Part of a small language model's weights: MLP 1024 squared ReLU, normalized queries and keys.
Each number is 50 + 15 x the weight over the matrix's rms, rounded and kept within 0 to 99. Layers, rows and columns count from 0.

# layer 11 attention query, 256x256, rms 0.0653, rows 0-10, columns 192-255
43 45 49 44 53 54 49 51 48 36 58 53 46 51 54 54 51 51 52 51 49 61 37 49 49 53 43 46 52 50 46 52 48 60 52 46 46 42 54 57 50 54 54 63 48 54 50 57 53 61 52 46 39 38 57 47 35 62 51 48 55 49 34 58
48 52 41 60 53 43 48 46 49 45 52 44 50 43 51 55 51 47 51 56 43 53 46 49 54 52 42 50 49 41 46 53 39 61 52 61 54 44 52 58 41 55 66 61 53 40 54 58 47 49 45 50 42 39 45 60 48 43 61 50 46 57 53 47
42 49 47 35 54 55 62 57 50 39 53 57 48 49 57 52 47 44 50 33 51 52 47 56 41 64 49 51 56 53 41 46 57 59 45 52 49 52 53 51 51 49 47 53 55 57 57 56 65 53 54 48 45 39 63 37 36 64 59 42 54 51 40 59
55 56 34 52 56 47 57 51 49 46 48 58 49 44 44 42 43 52 58 58 43 59 46 52 49 47 41 38 48 43 40 52 50 65 54 50 57 33 56 61 39 42 54 56 64 36 45 55 57 47 51 47 46 38 54 51 28 59 44 36 43 61 56 56
53 50 48 43 53 52 52 55 51 45 44 60 56 50 45 44 57 52 56 44 62 51 60 51 39 46 52 46 50 53 47 55 50 47 46 44 45 55 49 57 54 56 55 57 62 60 53 47 44 46 57 58 58 48 50 50 38 57 45 40 52 45 52 53
50 53 40 56 56 34 54 44 55 59 61 49 42 43 59 58 45 39 51 54 35 47 39 41 54 43 44 40 33 47 47 53 38 57 44 54 57 38 39 60 48 41 58 50 58 38 47 52 55 46 52 54 58 54 53 68 48 45 46 44 47 59 63 50
49 50 51 36 54 47 47 48 62 42 58 48 35 49 45 54 48 57 57 49 43 61 32 54 45 60 48 44 59 46 39 45 49 43 48 53 57 44 60 67 41 43 47 45 49 33 49 61 71 57 56 49 38 23 50 52 31 55 51 41 55 60 48 59
47 53 67 44 51 58 52 60 52 44 28 51 57 55 37 54 56 59 49 44 56 38 54 55 43 56 59 52 60 49 53 34 54 39 47 48 43 55 54 52 52 51 39 52 31 52 54 31 41 49 55 45 44 58 47 44 62 49 47 59 45 50 36 44
59 50 48 61 59 60 50 46 49 67 55 48 53 59 52 55 32 48 58 54 41 47 52 50 47 48 51 53 48 52 62 56 34 51 51 51 49 34 43 47 51 37 60 55 69 47 51 50 41 50 46 56 64 55 53 57 52 58 59 53 43 48 53 47
46 54 54 46 52 37 45 58 42 41 40 56 52 49 58 64 65 43 49 51 61 39 68 50 63 39 54 61 48 69 42 56 57 39 42 38 46 47 45 46 39 49 43 56 50 57 51 37 52 32 35 57 50 74 40 52 68 51 47 63 45 43 42 42
71 57 47 45 55 31 43 47 52 63 57 51 56 52 65 60 45 40 52 46 55 46 65 41 57 36 48 64 40 54 60 53 42 55 39 33 46 49 40 52 36 39 61 59 65 52 52 43 44 40 37 63 56 84 49 52 71 39 47 62 49 46 50 39
# layer 11 attention key, 256x256, rms 0.0689, rows 0-10, columns 192-255
56 50 48 59 39 42 49 49 50 59 44 52 38 50 54 49 49 47 60 48 48 58 49 60 61 39 47 53 50 42 50 64 54 52 56 54 54 46 47 43 39 48 57 52 46 48 42 37 52 41 52 52 49 47 46 52 62 50 43 57 48 43 50 42
47 41 54 58 48 54 52 58 52 53 59 62 47 52 58 46 59 57 47 44 59 50 46 43 41 59 57 54 50 48 52 57 51 48 44 59 60 59 53 52 45 44 45 41 53 44 49 48 49 53 61 64 58 49 50 48 45 54 52 55 63 42 44 49
48 44 43 54 43 43 51 43 45 54 43 39 46 56 54 54 52 49 49 51 50 52 51 51 55 40 46 51 52 44 47 50 51 45 56 49 54 47 49 56 54 57 61 46 46 46 39 48 49 46 50 48 47 50 46 61 56 43 38 54 44 47 54 43
47 46 44 58 54 55 48 64 43 51 49 54 47 42 50 58 57 59 54 44 53 39 46 36 48 58 52 53 56 47 46 47 38 34 37 52 50 59 59 58 57 44 48 40 56 44 51 59 51 60 41 66 52 54 61 46 51 46 57 57 49 51 51 51
58 54 46 51 45 43 50 53 55 51 47 47 46 49 51 57 48 44 41 56 46 54 56 52 60 39 52 38 43 51 56 39 58 53 66 52 49 41 38 47 47 64 61 44 45 37 40 52 44 46 37 33 39 52 48 46 55 55 43 63 45 51 58 50
52 54 49 34 58 64 46 63 59 39 42 52 53 42 50 56 55 49 52 47 50 50 43 41 59 50 52 64 53 48 61 38 52 37 50 51 35 64 51 56 48 52 37 54 63 49 52 58 49 51 44 48 45 53 46 46 42 49 52 58 48 42 50 53
44 38 57 59 57 62 52 49 36 49 51 45 52 44 43 41 56 48 47 46 39 32 42 42 49 54 52 46 56 47 51 63 49 38 54 41 55 58 51 61 46 39 58 50 64 48 48 54 46 54 45 68 56 62 53 50 52 60 53 50 37 57 38 56
59 47 49 61 43 43 42 42 43 56 54 45 38 48 39 53 50 49 64 49 46 54 52 59 45 53 54 45 45 57 45 57 43 56 49 57 49 39 57 52 53 43 57 47 50 42 50 61 52 45 52 51 54 52 48 52 51 57 44 44 49 59 53 58
49 60 48 38 52 34 48 61 56 47 49 46 43 54 64 58 60 40 39 53 45 56 53 39 57 40 63 55 52 43 57 47 55 58 55 53 46 51 53 53 54 53 44 56 46 54 49 57 57 44 45 36 37 45 48 53 48 43 54 58 54 39 58 42
54 58 43 50 52 54 51 50 62 49 51 53 53 49 53 49 44 48 47 55 63 54 57 59 42 59 56 38 37 52 53 59 52 53 55 53 52 46 46 56 54 42 56 43 41 50 54 57 44 54 55 47 44 56 47 54 56 59 53 47 52 51 47 55
51 60 55 43 43 50 52 54 48 55 43 38 51 49 61 58 54 52 45 47 52 63 52 62 47 47 63 49 48 63 48 41 40 62 53 52 58 51 59 41 55 61 43 51 43 52 50 61 54 52 57 31 47 40 50 62 52 49 52 51 54 49 55 55